From a checkpoint of a small transformer trained on Wikipedia.
Training: a variant of Muon for these matrices, 4851 steps.
Each number is 128 + 32 x the weight over its row's rms, rounded and kept within 0 to 255. Layers, rows and columns count from 0. The size above them is the row's rms in percent of the matrix's.

# layer 6 attention output (transposed), 256x256, rms 0.212, rows 3-55, columns 64-127
size [ 96 107 109 110 102 109 106 105 109 101 104 105 103 103  97  98 102 105 106 100 112 109  93  97 103 106 106 110 102 106 104 103 107 104 106 104 108 106 109 106 105 106  97 100 115 108  99 108 103  99 111 100  98]
[[118 177 139 131  75  95 134 116 154 148 147 113 184 194 110 117  91 105  97  95 102  99 131 122 104 107  92 103  98 103 117  91 216 131 155 188 181 100  77  72 158 141 119 123 140 172  46 163 119 108 100 131 131  86  87 148 142  96  83  97  96 107  89  88]
 [ 75  78  79 137 159 139  78 177  94 149 122 105 177  97 119 143 117  89  91  99 159 105 119 126  84 137 134 112 155 133 141 120  55  74 113 164 185 155 126 188 120  98  98 159  89 168 160 200  70 160 108  98  45 118  93 133 112 156  83 148 167 119 124 161]
 [120 107 139 120 139 120 168  77  93 181 185 139 126 144 158 174 147 111 112  91 140 145 119 139 155 154 104 113 129 138 118 151 126  81  90 109  97  91 115  79 163 110 164 100 148 149 104  80 113 146 116 148 116 140 104 147 120 150  99 132 117 123  98 118]
 [105 115 127 123 112 162 173 163 114 154  90  75 100 145 140 126 130 197 188  71 134 122  80 146 200 125 153 103 118 119  86 133 122  99  96 108  92 144  95 154 137 107 116 137 105 108 174 127 126 133  89 141 129 141 158 138  57 103 184 106 108 112  75 181]
 [ 48 118  70 119 122 115 165  81 144  89 115 100  83 157  55 170  63 185 133 178 162 121 103 185 105 113  92 127 142 150 154 108 161 117 125 167 125 179 155 114 202 133 149 121 115  89 139 114 170 110  98 110 110 107  74 101 104 141 199  89  95 117 129  50]
 [159 151 144  90  93 175 129 137 132 174  76  99  73  98 162 146 113 106 143  90 115 122 158 116 126  93 159 112  73 163  75 166 141  61 148 167 140 167 143 108  62 129 123 151 139 134 120 163 137 143 200  98 212  95 126 148 136 181 109 131 117  85 115 146]
 [168 109 132 110 203 122 162 107 110 146 115 161 146 171 128  91  54 149 149 159 107  99 114 151 148 157 139 160 148 103 114 208  60 159 149 109  87 171  83 200  96 107 105 102 152 178 127 112 109 146 123 118 142 137  95 123 161 182  99 186  85 197 128 168]
 [ 89 140 171 127 145 154 106  83  87 136 158 123 158 107 115 154 120 110  99 142 125  64  75 139 136 107 112  80 132 168  60 145 149  85 147 104 180 118 154 104 118 156 123 199 135  78 125 160 125 103 114 113  65  68 112 140 142  81  84  95 113 131  78 122]
 [217 118 130 157 157 146 111 132  69 108  97 207  84 134 165 118 124 128 118  85 139 104 135 198 141 125 202 137 117 116 110 113  62 151  98 123 109 187 105 133 111 114 110 145 140  93 129 110 126 124 152 157 120 112 180 137 140 158 119  61  68 164 132 123]
 [159 182 120 190 147 102 106 110 133 140 171  83 140 103 130 102  94 110 104 140  33 111 117 142 123 123  72 108  90 165  91 167 156 177 111 114  95 126  99 129 105  91  77 176 130  99 128 133 119 126 132 136 112 144  78 140 121 145 123 122 121 160 109  93]
 [ 95 112 139 122 104 163  79 116 129 119 164 163 132 181 148 190 183 123 104 127 159 133  73 137 129 162  86 112 158 121 140 155  70 160 138 104  55 136 120 104 164 133 194  92 130 187 145 146 170 126 134 171 205 144 117 221 198 105 154 152 200 189 135 151]
 [158 122 118 130  74 183 155 172 126 149 174 116 108 116 164  87 113  94 171 170 183 120  68 157 100 140  88 105 154 120 168 141  73 108  99 148  92 171 163  83 176 171 109 131 103  76 188 148 163 174 188  90 158 181 129  99 136  93  98 120 119 110  93 140]
 [125 118 105 133 156 118 158 118 149 140  52 180 174 146  87 119 143 130 116 143 167 146  71 134 137  92 158 174 164  80  69 121 140 116 132 126 109  83 104 198 119 110  87 174 200  85 127 110 115 130 150  79 135 156 125 148 117  80 136  71  72 110 141 182]
 [167 128 195 178  97  99  97 113 133 119 119 175 138 136 170 148 133  99 143 110 114 168 101 174  81 183  96 133 160 105 181 124 135 116 109 123 106 170 176 116 147 170  99  92 104 189 131 117 212 152 123 177 167 127  97 113  88 104 123  73  77 120 193 117]
 [104  99 133 143 134 104 158 119 162 134  81 176 113 103 116 133  77  99 126  81 102 169 156 101 136 117  40 152 144  67  73 117 125 115 170 117 108 173 138 114 134  85 169 103 135 137 118 157 108 145 169 162 159 180 175 190 161 117 167 156 148 170 139 116]
 [114 135 121  77 112 164 126 111 150 102 159 134 127 108 121  94 142 110 137 137 150 121 117 134 146 126 118  86  91 185 139 124  92 150 102 129 131 103 147  78 161 109 120 123  93  91 178 109 116 177 191  70 135 137 198 114  75 116  97  97 121 129 122 126]
 [ 82 135 152 117 173 152 171 120 131  83  81 150 116 118  66  91 143 133 153 169 170 107 142 147 150  76 152 166 151 129 117 160 169 178  94  94 123 131 117 178  94 103 124  91 163 110  82 151 111 142 143  87 100 114 166 185 165 167  85 165 103  90 111 150]
 [104  91 118 130 137 129 128 121 108 151 139 101 196 130 152 104 185  99 152 100 147 181 122  99  95 134 165 227 111 102 126 140 135 121 130 155 129 132 126 173 146 108  87 127  78 137  99 115 199 163 121  93 125  69 145  76 141 152 104 101 136 147 138 106]
 [142 133  79 170 118 157 136 104 120 160  87 120 103 118 105 173 100 119 163 162  86  95 151  94  84 185 151 138 123 127 145  71 149 161 146 119 120 118 165 103 111 140 109 140 168 141 155  96 139 114 130 105 134  65 131 183  74 170 148 166 127 121 158 132]
 [ 82 140 193  99  77 147 128 108 109 165 120 168 123 127  67 100 143 162 184 192 162 125  80 165 131 115 132 137 119 159 169 118 104 117 147 138 106 156 145 140 109 122 145 194 143 133  98 138 129  91 119 139 139 128 127  58 151 126 131 170 105 163 189  67]
 [ 65  66 155 141 146 103 133 105 106 200 142 118 179  68 123 134 141 187 159 141 171 199  82 124  65 143 129 137  82 124 118 151 120 163 147  82  81 173 159 104 135 172 104  78 105 142 127 145 126 109  81 110 102 130 139 164 114 121 129 197 203  97 112 119]
 [154 127 140 145 161 135 161 132 101 100 126 187  54 124 138 161 102 140 108 115  80 141 118 131 104 145 112 101 112 110 169 158 184  93 110 148 140  88 104 170 129 123 163 120 120 164 122 100  61 102 111 160  84 159 173  90 125 135 123 115 153 117 165  76]
 [133 144  49 104 105 138 109 167 159 119 163 122 108 127 119  53 139 115 141 116  95 159 108 106  92  62 158  89 151 151 116 130 142 123  77 130 132 125 130 134 145 106 125 197 168  60 134 164 114  92 157 156 111 179 123 155 155 176  52 168 131 102 120 128]
 [140 105 139 118 123 164 146 110  75 128 185 153  79 158 177 158 172 107 112 115 149 146 148 116  88 102 119 143 102 124 154 181 185 141 135  77 149 101 129 120 109 153 127  72 112 140 103 104 135 136 158 150  95 144 125 128 137 144 174 147  79 177 103 147]
 [103 156 174 123 140 104 153  49  72 143  83  82  90 109 184 124 141 121 189 142 174 176 206 160 141  94 122 117 117 103  81  78 170 106 105 157 179 141  88 120 141 155 110 174 158 112  80 108  78 142 138 112 159 161 164 121  39 130 123 176 156 182 129 132]
 [169 156 137 133 183 108 161 132 140 145 108 123 148 124 116 144 115 108 113 144 139  86 132  76 116 103 161 117 129  97 136 132  96 129 166 105  42 142 179 122 182 158 209 129 166 150 137 122 125 160  87 144 154 151 135 154  73 175  97  90 111  52  39 107]
 [ 94 108 127 102 127 138 147 150 125 129 142 136 185 101  78 111 186  79  98  87  99 143 194 132  62  98 139 143 119 157  90 146 122 128 122  62 194  95 148  74 101 101 137  96 116 131 133  96 108 133 147 172 139 134 178 130  94 122 108 184 119 158 152 157]
 [157 128 127  74 114 130 160 153  88 117 160 120 188 123  76 117 120 144 115  75 165  94  82 112 151  77 145 162  97  94 134 105 116 144 136  89  99  61 159 105 140 186 113 146  95 177 148 131 112 123 119 145 136 181  89 170 128 126 161 116  99  97 129 124]
 [158 151 117 134 124  92 129 159 154 115 149 143 194 104 127  98 174 202 113 136 150 113 169 146  71 164 124 107 150 155 136 129 106 173  87 139 173 150  95 146 178 109 107 119 207 140 123 159 179 151  97  78  98 105 125 119 126 161 183 111 110  80 138 175]
 [ 98 109  92 145  97 147 146 111 140 134 159 151 132  86 112 148 134 159 136 109  97 108  71 147 131 145 152 119 165 146 122 120 149 102 106 132 133  64 134 118 182 183 126 197 112 151  62 137 113 133  97  90 160 142 140 133  89 162  79 135 132 146 156 128]
 [105 144 132 129  86  84  29 149 133  89 114 167 181 167 187 110 128  87 186 116 140 119  86 119 139 109 130 215 157 153 126 103  53 129 124  99 141 126  63 140 171 138 159 115 175 128 139 112 140 230 135 137 125 110  82 123 210  88 129 114 127 157  97 153]
 [ 89 164  76 164 106 127 108 129 166  83 218 135 118  83 152 152  50 138  88 178 123 123 123  79 119 112 131 102 148  58 155 116 104 149 103 141 155 159 152 133  41  70 142 144  87 148 116 110 134  93 201  95 147 134 121 133 190 133  80 103 125  95 104 201]
 [ 89  88 135 145  81 160  94  96 133 104 110 103 158 127 128 104 187 108 122 134 137 120 175 101 136 125 170  91 166  96 133 118 134 155 100  83 132  58 168 123 129 123  97 171 139 159 152 169 157  90 156 127 130 151 135  89  71 135 122 166  65  68 119  90]
 [113 165  87 185 138 163  84 154  93  84  92 119 131 135 164  95 108 102 132 148 117 191 127  66 107 123 121 151 183 145  99 178 126 118  62 131 147  90 160 141 156 144  88 126  98  89 108 100 158 123 104 132  95 182  69 132 123  89  60 101 161 124 165 129]
 [152 167 125 144  99 128 132 132  76 145 124 101 116 110 140 143 119 105 165 116 105 115 118 123  84 131 166 159 204 143 111 100 105 117 136 107 127 150 141 166 135 132 160 134 113  99 143 108 169 132 114 118 161 129 169 149 204 104 145  88 146  97  73 185]
 [108 186  94  62 183 135 146 129  69 129 135 119 117 135 137 117  82 109  77 111  57  77 146 101 128  73 144 157 137 118 105  35 133 137  69 167 115  86 133 161  59 104  63 123 170 100  94 145 144 153 153 106 146 130 115 114 184 123 150 123 151 117 101 145]
 [107 139 164 121 149 105  88 147  95 117 153 108 159  84 134  89 140 148 102 110  96 147 134 143 168 120 109 177 131  22 135 123 190 107 163 129 148 117  71 197 122  84 103 149 136 146  98  76 212 142 115  77 100 116 114  87 117 113 166 176 164 121 155 114]
 [163  87 130 130 111  85 142 128 185 121 129 128 112 131 146 131 106 175  68 169 140 140 128  72 139 127  84 139 161 184 119 112 103 147 115 123 162 130 121  71 189 155 143 109 128 111  96 136 153 171 129 115 118 246 118 145  84 133  99  97 103 152 157 172]
 [130 113 131 136 152  60  90 106 139 138 231  36 137 148 152 110  86 131 106 127 110 181 140 113 103 124 154 135 119 151  64  88 131 138 117  82 153 125 109 103 156 141 118 137 134  92 123  74 147  60  86 131 136 122 103  91 138 118 107  89 102 102 112 137]
 [135 103 120 125 131 147 137 148 173  84 134 126 102 135  54 113 149 164  88 123 139 120 108 187 119 121 129 128 172 105 143 130  99  88 124 130 161 164 112 102 136 133 103 146 162 114  93 133 148 127  40 121 144 144 116 146 122 158 222  77 107  96  94 102]
 [136 146 117 117 120 212 141 162 110  66 104 181 107 122 114 128 105 110 139 104 146 112 138 120 106 229  71 106 133  82 139 130 119 164 128 112 134 147 157 188  97  96 133 155 127 164 145 137 122 143  64 155 189 152 160 144 160 118 131 135 127 144 144 107]
 [120 104 129 107 147 171  92 103 135  48 106 155  92 100 132 104  98 122 126 147 136 124 155  88 173 110 135 117 121 110 109 185 142 157 123  55  98  86 107 134 150 209  97 155  87  61  78 100 164  95 112 137 137 120 133  82 170 119 146 168  96 107  65  88]
 [168 139 111 152 154 158 189 143  82 138 211 172 106 126 126 173 125 217 136 168 175 152 131  86  79 155 100  74 123 161 215 112 135 125 159 121 133 142 127 118 111 126  54 156 169 138 124 152  91 162 154 108 115 120 180 108  82 127 176 114  91 111 112 167]
 [ 87 167 147  67 165 174  81 158  91 209 157 166 112  75 107 176  86 132  86 131 133  79 128 121 134 101 123 156 141 100  66 135  88 139 127  93 104 128  82  96  98 104 171 177 131 123 112 199 153  85 147 143  82 192 158 128 188 112  98 185 109 159  89  81]
 [ 74 172 105 147 120 115 108 133  84  92 152 110 140 136  93 102 122 177  90 137 112 127 128 136 122 132 172 138 130 106  85 123  75  99 139  94  92 111  88 124 125 139 106 151 141 133 120 139  95 170 158 134 118 165 208 164 107 114 123  55 108  98 109  76]
 [113 110 134 112  80 139 178 119 108 147 107 114 158  89 124 182 137 128  83 171 132 107 144 155 192  88 148 125 155 143 176 173 112 159 111 134 141 137 180 165 127 104  77 138 159 174  93 106 112  73 111 129 118 121 115 150 100 133 118 138 158 153 131 150]
 [135  83 128  89  47 143 161 127 185 151 107 118 184 118 179 153  95 109   5 107 112 119 189  89 120 111 169 128 104 116 105 173  86 159 118 173 110  80  98 157 138 110 171 179 179 164 164 137 135 119 116 146 161 178 130 135 100 170 134 165 129 150 150 134]
 [156  85 116 121 120 127 139 151 140 236 123 140  96 134 100 128 178 176 151  98 123  56  95 193 149 103  98 140 134 149 131 123 177 109 151 158 108 129 139 137 125  50 171 154 139 150 114 156  93 129 122  90 138 147 142 116 107 145  98 149 105 137 111 153]
 [ 83 131 173 189 171  85 152 121 148 208 138 144 122  57 210 115 133 113 140 133  89  67 132 135 141 181 112 114 122 155  68 166 104 127 129 177  72 146 193 140 122  59  93 106  77  72 119 176 118 162 169  89 169 134 101 120 132  81 164 111  99 105 108  88]
 [110 103 127 148 135 140 157 112 157 116  71 104  87 123 186 110 116 109 148  48 126 134 108 165 195 107 122 150  92  98  72 109  97 127  77  71 109 170 144 157 134 107 143 130 186 102 146  69 175 163 141 103 189 124  88 152 122 174  64 120  97 130  99 132]
 [142  69 163 126  91 102 135  95  85 175 104 104 141 144 147 193 121 111 123 117 109  87 104  77 102 117  92 147 104 115 122  56 101 179 149 163 117 143 144 149 111  57  93 163 100 176 125 149 110 159 123 157 152  84 111 114 127  94 128 200  68 108 108 112]
 [ 99 108 132 145 138 131 111 149 131  95 147  98 156  91 187 139 153 134 168 126 106  59  97 115 123  67 107 132 111 184 108  92 134 130 170  20  66 171 139 169 167  86  80 139 195 112 139 103  86 118  95 109  75  94 172 144 123 141 167 152  80 144 131  95]
 [162 124 184 144 108 118 148 137  92 130 140 134 174 119 116 152 140 167 149 137 202 175 132  76 184 115 185 116 165 111 133 139  92 154 111 116 140  48 122 108 133 146 120  82 159 112  68 175  80  68  99 125 108 131 178 147 164  93 121 100 107 127 160 116]]
# layer 6 attention value, 256x256, rms 0.222, rows 4-55, columns 64-127
size [102 102 106 100 101 101  99 103 101  96 102  98 100  98  99 100  98  99  91 109 104  90  93  99  98 100 100  96 100  98  97  99 101 100  99 103 103 103 100  97  99  91  92 103 101  94 100  98  93 100  98  93]
[[136 142  85 131 132  73 126 138  90 108 120 135  77  95 131  85  86 162 121 100 133 124 140 125 128 140 133  90 170  82 206 179  85 128 101  76 192 134 106 139 135 112 133  82  73 126 151 162 110 154 122  94 120 133 108 122 123 122 136 147 191 139  80 113]
 [178  71 131  84 127 108 198  95  65  90 141 147 117 132 136 190 159 116 100 100  97 173 114 118 144 117 122 114 135 109 140 101 139  62 149 126  99 163 162 137  87 149 140 112 148 108 139  93 160 156  82  76  57  86 150 127 125  97 135 119 125 133  93 110]
 [121 101  85 159 119 157 111 144 139 163 104 107 142 166 168  89 137 159 152 108 106 157 136 158 180 165 120 126 208 106 144 107  86 121 134  73  83  78 134 123 139 147 124 172 119  38 151  84 117 187  90 139  81 146 153  82  94 107  77  63 100  89 148 135]
 [102 123 123  84 124 124 123 113 172  93 151  87 119 133  82 110 142 125  95 162  70  92 160 131 100 125 146  99 183 132 175  97 122 125 150 210  52 174 113  82 153 119  89 127 156 122 126 147 185 140 106 102 114 133 159 109 159 123 114 131 110 165 163  65]
 [109 128 159 176 137 140 116 131  49  89 115 120 126 120  45 176 133 125 141 101 148 147 166 152 142 106 132 103  92 193 109 135 122 118 169 194 134 125 131 159 132 132 136 130 120 143  98 132 171 191 169 112 148  72 126 148 143 111 137 123  69 144 110 117]
 [132 121 141 114  98 117 146 121  15 163 118 176  94 141 126  95  47 142 160 172 108 152 183 155 171 114 128 127 160 102 132 174  85 175 137 128 101 106 136  82  98  61 113  79 122 133 130 101  86 122 141 144 146  90  85 104 119 141 122 137  84 116  69 113]
 [130 124 129 121 153 147 175  76 139  88 121  66 144 128  96 168 115  70  78  87 124 138  95 107 178 180 123 108  98 101 179 133 134  86 113 173 127 157 188 149  98 109 105 136 117  59 133 126  84 133  86 153 147 176 158  91 151 135  86  55  95  95 113 150]
 [148 145 152 112 130 145 127  81 136 135 118 158 177 125  94 138 107 138 192  68 147  87 155 147 123 160  95 137 128 110 120 157 129  96  34 138 123 135  95 148 144  79 135 144 134 136 100 145 117 122 159 137  92 108 201 130 175 151 136 115 159 145 152  93]
 [190 156 139 136  86  37 142 119 196 141 126 148 138 184 169 137 126 137 146 174 132  95 141  98 130 164 114 146 144 119 144 182 149 167 115 123 129 116 145 136  76  77  80 188 157  74 143 105 146 153 140 106 134 126 139 129 138 113  61 165 175 132 144 128]
 [137 124 147 170 140 131 130 110 102  93 133 133 106 165 158 120 134 210  57  98 125 103 115 149 118 150 135  91 200 141 111 185 124 176 115 126 152 131 165 147 145 156 143  58 182 106  91 121 107 139 170 160 178 102  91 198 169 113 158 116 130  91 191 141]
 [161 160 116 123 102 156 126 153 127 151 148 131 172 119 170 101 187 126  80 156 151 187 107 106 160 125 136  94 140 129 206 117 125  97 107 122  84 148 142  59 109 129 127 167 112  77 135 153 115 182 155  90 118 190 115  55 179 110 109 207 140 143 126 124]
 [128 144 123 121 165 148 172 108 118 127 139 170 157 112 192  86  94 130  89 107 196 128  68 174 177 151 116 175 174 131 141 112 156 112  78 129 124  79 142 123 121 142  92  89 116 101  79  78 107 124  96 117 166 153 151 145  97  90 141 169  59 135 146 161]
 [128 187 128 101 141 146 164 139 123 160  90 129 160 143 128 126  89 114 113 123 104 108 169 171 111  63 123 157 185 122 155  98 203  82 126 108  94 194 187 156 124  99  88  85  99  76 139 134 174 159 108 191 155 100  67  96 113 148 150 109 162 111 175  52]
 [104 128 176 127 125 154  80 108 112 174 161 121 125 174 194 112  98 173 144 142 179 146 184 142 103  85  91 134 151  81  85 112 163 190 126 156 119 149 137 201 184 120 121  53 153 130 151  87 183 171  91 138 159 158 141 204 127 151 133 107 151 148 150 141]
 [ 76 145 138 129 185 120  91 185  82 123 143  83 149 139  50 120 148 115 136  93 137  76 120 154 106 116  76 146 178 167 106 167 136 187 148 145 132 117 125 114 153  89 144 104 134 138 141 171 151 130 152 110 127 153 159 145  98  98 103 118 114 175  81 104]
 [ 95 118 169  80  97 118 168 110 141  73 130 118 119 115 115  80  97 117 130 165 127  99 215 100 129 160 141 106 121 121 117 125 147 155 160 180  87 150 101  88 119 120  87  91 162 103 111 128 129 140 128 109 101 119 117 117 146 158 135 138  76 126  89 165]
 [125 160 104 128 172 144 143 110 147 149 128  99 172 140 119 155  85  96 154  75 122 162 168 121 110  89 144 188  76  62 141 196 129  86 115  82 138 115 160 117  97  79  96 122 152 156 102  98 150 123 122 146 127 144 127 122  98 102  95 115 110 157 169  85]
 [137 112  81 160  97 162  96 141 120 141 122 101 163 149  90 122 139 117 154 155  63 159 137 140  97 198 123  70 110 134 150 113 121 180 125 219  82 110 117 146 135 119  99 163 121 100  76 235 157 140  98 161 156 124  99 130  71  72 148  94 200 141 164 108]
 [ 56  73 123 127 111 148 147 123  89 174 149 201 136 127 140 139 164 105 126 140 130 135 152 158 144 103 127 142 148 172 121  97 142  74 141 133 135 158 128 134  72 138 120 142 132 110 148  36 144 135  83  91 129 174  74 100 121 135 119 141  90 107 179 111]
 [129 108  92 170 159 127 126 185 139  89 150 130 126 147 128 127 151 163 164 128 111 126 127 116 102 154 152  95 114 133  77 125  55 156 108  45 171 129 162 130 131 180 118 108 111 106 125 160 119 104 108 144 111 188 160 117 126 135 119 166 119 125 187 172]
 [148 142 128  89  97 147  99 169 128 156  88 153 123 182 142 102 156 134 166 161  81 137 125  81 156 121 151  79 116 134 156 117 103  71 157 133 132 124  69 170  80 125  89  62  89 207 142 103 169 171  91 113  83 184 164 144 113 159 141 105 112 123 163  86]
 [ 73 178 119 134 170  94 139 144 169 153 131 172 176 144 124 178 133 113 135 103 116 157 195  74 117  93 197 138 138 130 194  92 160 173 137 130 104 157 142 105 163 137 124 149 163 122 122 105  61  96 106 171 122 116 142 149 127 129 101 135 121 171 153 112]
 [118 140 151 104 155 125 150 128  88 132 151 149 119 207 162 165 166 137 154 166 135 127 159 149  74 137  89 115  81 140 106 170  89 134 130 150 133 102 163  81 146 153 126  85 138 149 122 128 138 136 116 192 108 164 179  89  99 151 162 157 123 119 158 201]
 [133 147 182 179 114 101 177 143 116 148 111 125 137 129 156 149 132 110 190  86 205 159 188 128 149 112  66  86 154 120 162  92 156 154 124 197 149  81 125 185 105 169 123 136 136 140 114 150  83 148 111 132 108 147 120  76  74 144 155 130 194 138 154 134]
 [182 160 149 117 172 113 144 128 160  64 124 158 148 116 109  75  67 176 112 116  94 167 124 119  94  76 147 165 118 130 133 142 124  84 114 174  58 149 132 164 185 160 219 115 109 113 144 193 114 170 110 103 136  65 160 157 129 149 130 156 112 111 115 130]
 [117  65 131 136 177 134 177  87 148 174 114 138 198 143  80 116 177  78 169 109 126  60 164  60  71 141 214 141  96 170  52  96  97 149  90 114 180 122 122  43 145 117 101 105 152 131 174  91 111 141 158 101 145 135 140 100  70 108 165 190 162 126 102 175]
 [ 50  39  87 156 176 176 106 130 135 150 155 116 142  89 132 147  74  76 104 147 175 116 138  70 124 139 107 208 125 144 122 128 167 122  85 103 147 115 148 102 136 116 147 138 109 136 161 128  89  51  77 142 167 124 154 150 125 171 115  99 102  54 104  92]
 [123 123  98 130 147 139 128 145 147  88  67 172 144 132  60 164 152 100 123 145 143 121 169 150 118 150 169 158 163 150  65 148  74 133 128 139 137 154 119 151 165 173  85 120 187 108  72 142 105  79 108 125  96 145  90  80 132 103 150 179  76 100 140 149]
 [139 124  90 128 131 114  88 117 112 151 136 129 111  85 136 131 173 175 155  93 114 110 104 120 196 156 125 116 168 121 134 100 137 133 149 130 110  76  83 124 157 114 186 107  73 122  90 108 146  79  64 120 160 115 123 127  81 134 104 129 130 163 121 117]
 [ 56 114  88  96 140  74 125 136 133 126 113 147 118  89 158  91 112 101 154 108 181 154 144 146 166 148 112 141 133  95 148 102 102 141  98 105 185 148 118 128 171 126 169 138 176 123 131 144 131 137  85 158 164  82  83 129 138 112 107 144 157 149 143 143]
 [ 99 138 161 157 109  92 157 160 133  79 203 113 120  79 134 148  70 113 116 148  93 102 141 116 149 103 117 142 143 149 122 146 128 108 133 160  84  99 177 120  93 126 145 131 150 191 177 114 154  86  99 131 146 152 161 175 151  96 167 145 127 103 113 144]
 [ 70 159 146 124 126 100  94 103 117 152 123 144 146 120 165  78 144 126 153 136 117 143 161 124 187 141 120 106 102 134 176  86 129 135  66 135  87 107 110  63 146 198 111 137 173 105 169 207 185 130 169  68 152 150 143  99 100 157 151 185  71 136 112 152]
 [177 194  88 155 197 186 143 152 134 107 128 127 145  83 172 170 148 132 196 123 128 121 142  84 110  82 107 112 149 170 128 147 131  97  88 118 106 110 160 186 126 141 101  98 148 153 106  52 155  41 144 131 132 142 121 130 136 129  92 144 185 113 132 104]
 [140 181 108 122 145 131 108 124  98 155 108 151 138 137  99 105 115 128 122 159 180 161 147 134 103 131 157  99 139 171 142 197 123  80  95 129 111 179 121 149 137 111 128 152 168 110  82 148 133 100 142 175 124  85 125 153 124 132 130  85 116 104  78 140]
 [144 165 197 124 153 210 173 142 145 166 152 185 145 127 111 127 119 162  70 138 125 188 116 146 162 130 137 160 105  87 126  98  75 113  59 143  64  82 128 119 100 166 141 138 113  90 112 160 128 130 153 130 149 111 150  66 144  88 158 152 215 141  47 116]
 [ 85 135  90 200 191 118  72 112 138 123 108 142 142 122 130  77 106 111 132 140 107 196 110 153 145 139  53 115  82 131 170 116 175 144 137  99 166 129  93 154  99 124 101 168 156 188 102  79 178 110 168  97  79 126 111 143 127  92 122 148  73 145 106 135]
 [131 102  80 122 213 157 140 140 119 123 132  78 103 131 148 169  97 152 110 139 173  85 164  97 129  73 127 123 163 189  94 136  92 108  92 155  99  95 122  92 179 171 109  94 106 184  56 164 164  78  87 123  66 139  89 132 105 114 138 111 108 141 143  89]
 [ 97 178  64 121 118  19 114 150 150  87 157  65 139 156 132 133 119 174 105  95  78 158  44 150 136 103 154 110 124 133 115 105  82 132 154  81 167  85 132  94 131 146 123 102 154  55  98 141 145 130 137 104 126  82 108 122 127 107 109 147 134 160 101 162]
 [125 164  99  76 102 178 169 122 128 155 125 123 117 133 131 105 161 106 135 158 110 129 150 155  67 132 139 183 130  64 130 104 108  95  80 119 153 141 149  93 127 132  89 121  94 188  92  88 142 136  53 109 118 153 137 123 135 126  77 121 122 130  71 152]
 [150 150  80  87 177 205  90  80 103  87 102 130 111 104 113 153 134 124 175 119 123 187 164 205 213 131 105 142  96 101 168  95  70 101 150 118 133 151 145 156 171 118  61 145  97 126 100 171 114 118  63 144 151 151 169 116 137 158 153 105 137 141 130  83]
 [110 177 176 111 142 176 102 117 133  90  92 142  86 158 133 119 115 148 120 182 199 142 129 111 124 164 128 174 102 163  71 127 190 147 135 127 103 154  93  99  85 173 115 135 125 112 101  58 145 110 101 107 176  45 107  81  95 116  91 108 135 171 124 133]
 [140 136 104 105 162 126 131 175  51 158 137 112 111 110 114 149 122 109  96 116 143 107 137 165  98 146 111 154 147 103 163 136 155  65 144 141  71 119 136  93  58 169  97 168 140 164 118 140 104 129 114 124 127 143 176  85 115 107 144 166  70 102 136 111]
 [110 123 121  83 161 169 144  95 106 159 135 145  98 104 145 129 113 152  93  83 154 119  95 150 100 152 139 113 148 110 102 192  97 164 144 122 145 125 135 101  79 128 134 176 125 124 122 112 168  63 157 130 149 126 139 105 232 146 158 113 135  34 117 118]
 [141  67 113 158 126 105 131  96 102 175 131 147 116 163 181 119 171 135  94 116 147 134  95 105  45 120 169 141  89 143 133 165  95  64 152 134 135  92 108 130 152 155 179 106  92 136 143 125 109 132 124 126 104 123 177 173 107 133 133 131 120  97 129 141]
 [150 135 154 104 100 117 148 103 103 165 169 129  78 126 122 132 148 145 129 160 133 142 118 121 128 111 156 125 126 135 144 132 114 152 131 154 171 138 175 145 141  81  93  94 121 133  74 118  92 106  89 168 103 108  94  97 113  95  54 139 102 129 177 159]
 [168 135 161  98 137 159  98 101 184 187  93 150 111  68 150 161 137 182  75  82  95 156 105 104 167  94  92 109 144 151  91 175  43 134  85 154  42 116 169 124  54 120 203 138 188 165  99 136 146 131 120 107 109  76 154 117 112 167  88 179 137 107 145 100]
 [145  83 124 153  93 126 109 160 115 120 160 138  65 137  74 144 165 185 129 111 129 114 137 142  76 149 101 125 211 116 181  83 140 160 163 162  63 119  84 158 147  60 144 127 120 127 110  89  92 140 189  71  98 137 173 138 145 116 121 136  71 128 159 124]
 [122 162 184 150 150 136 132 136 101 122 121 106 199 107 175 143 135 154 140 121 145  64  90 129 134 170 158 132  97 108  81 106 141 152 143 178 128  87 156 121  73  49 168 152  71 126 110 174  82 137 130  79 108 116 108 107 163  85 171 128 101  88 125  84]
 [119 145 153 192  98 151  74 107 155 139 101 110 138  76 115 127  96 154 135  85 125 230 121 159 134 126 165 137 134 100 161 100  87 162  59 129 106 190 117 141 113 110 152 149 126 108  94   0 135 100 135  96 182 140  90 135 141 149  88 116 136 168 109 116]
 [131  98 159 118 102 144 127  86 107 123 157 105 154 141 138  72 134 157  87 101 127 161 122 138 110 117  78 171 135 131 191 109 127 109 163 178 139 117 179 191 115  98 124 101  91 114 179 181 140 111 187 236 152 142  93  99 184 131  90 134 129 104 171 132]
 [ 81 163 153  75 161  77  88  99 126 131 139  98 139  83 159 161 118 133  92 146 119  74  45  79 131 112  99 181 101 141  94 124 104  98 137 105 144 133 112 169 118  55  96 191 163 114 136 133  91 136 101 111  89 128 167 116  98 158 172  97 110 144 119  73]
 [168 149 137 135  85 107  76  82 143 153 156 179 133 109 177 111 122 147 135 125 187 138 104  84  68 110 143 136 140  70 176 154 109 142  80  88 116 122 118 156  97 255 120 134 106 124 130 103 124  93 129 127 140 199  96 134 145 139 101 121  91 145 155 153]]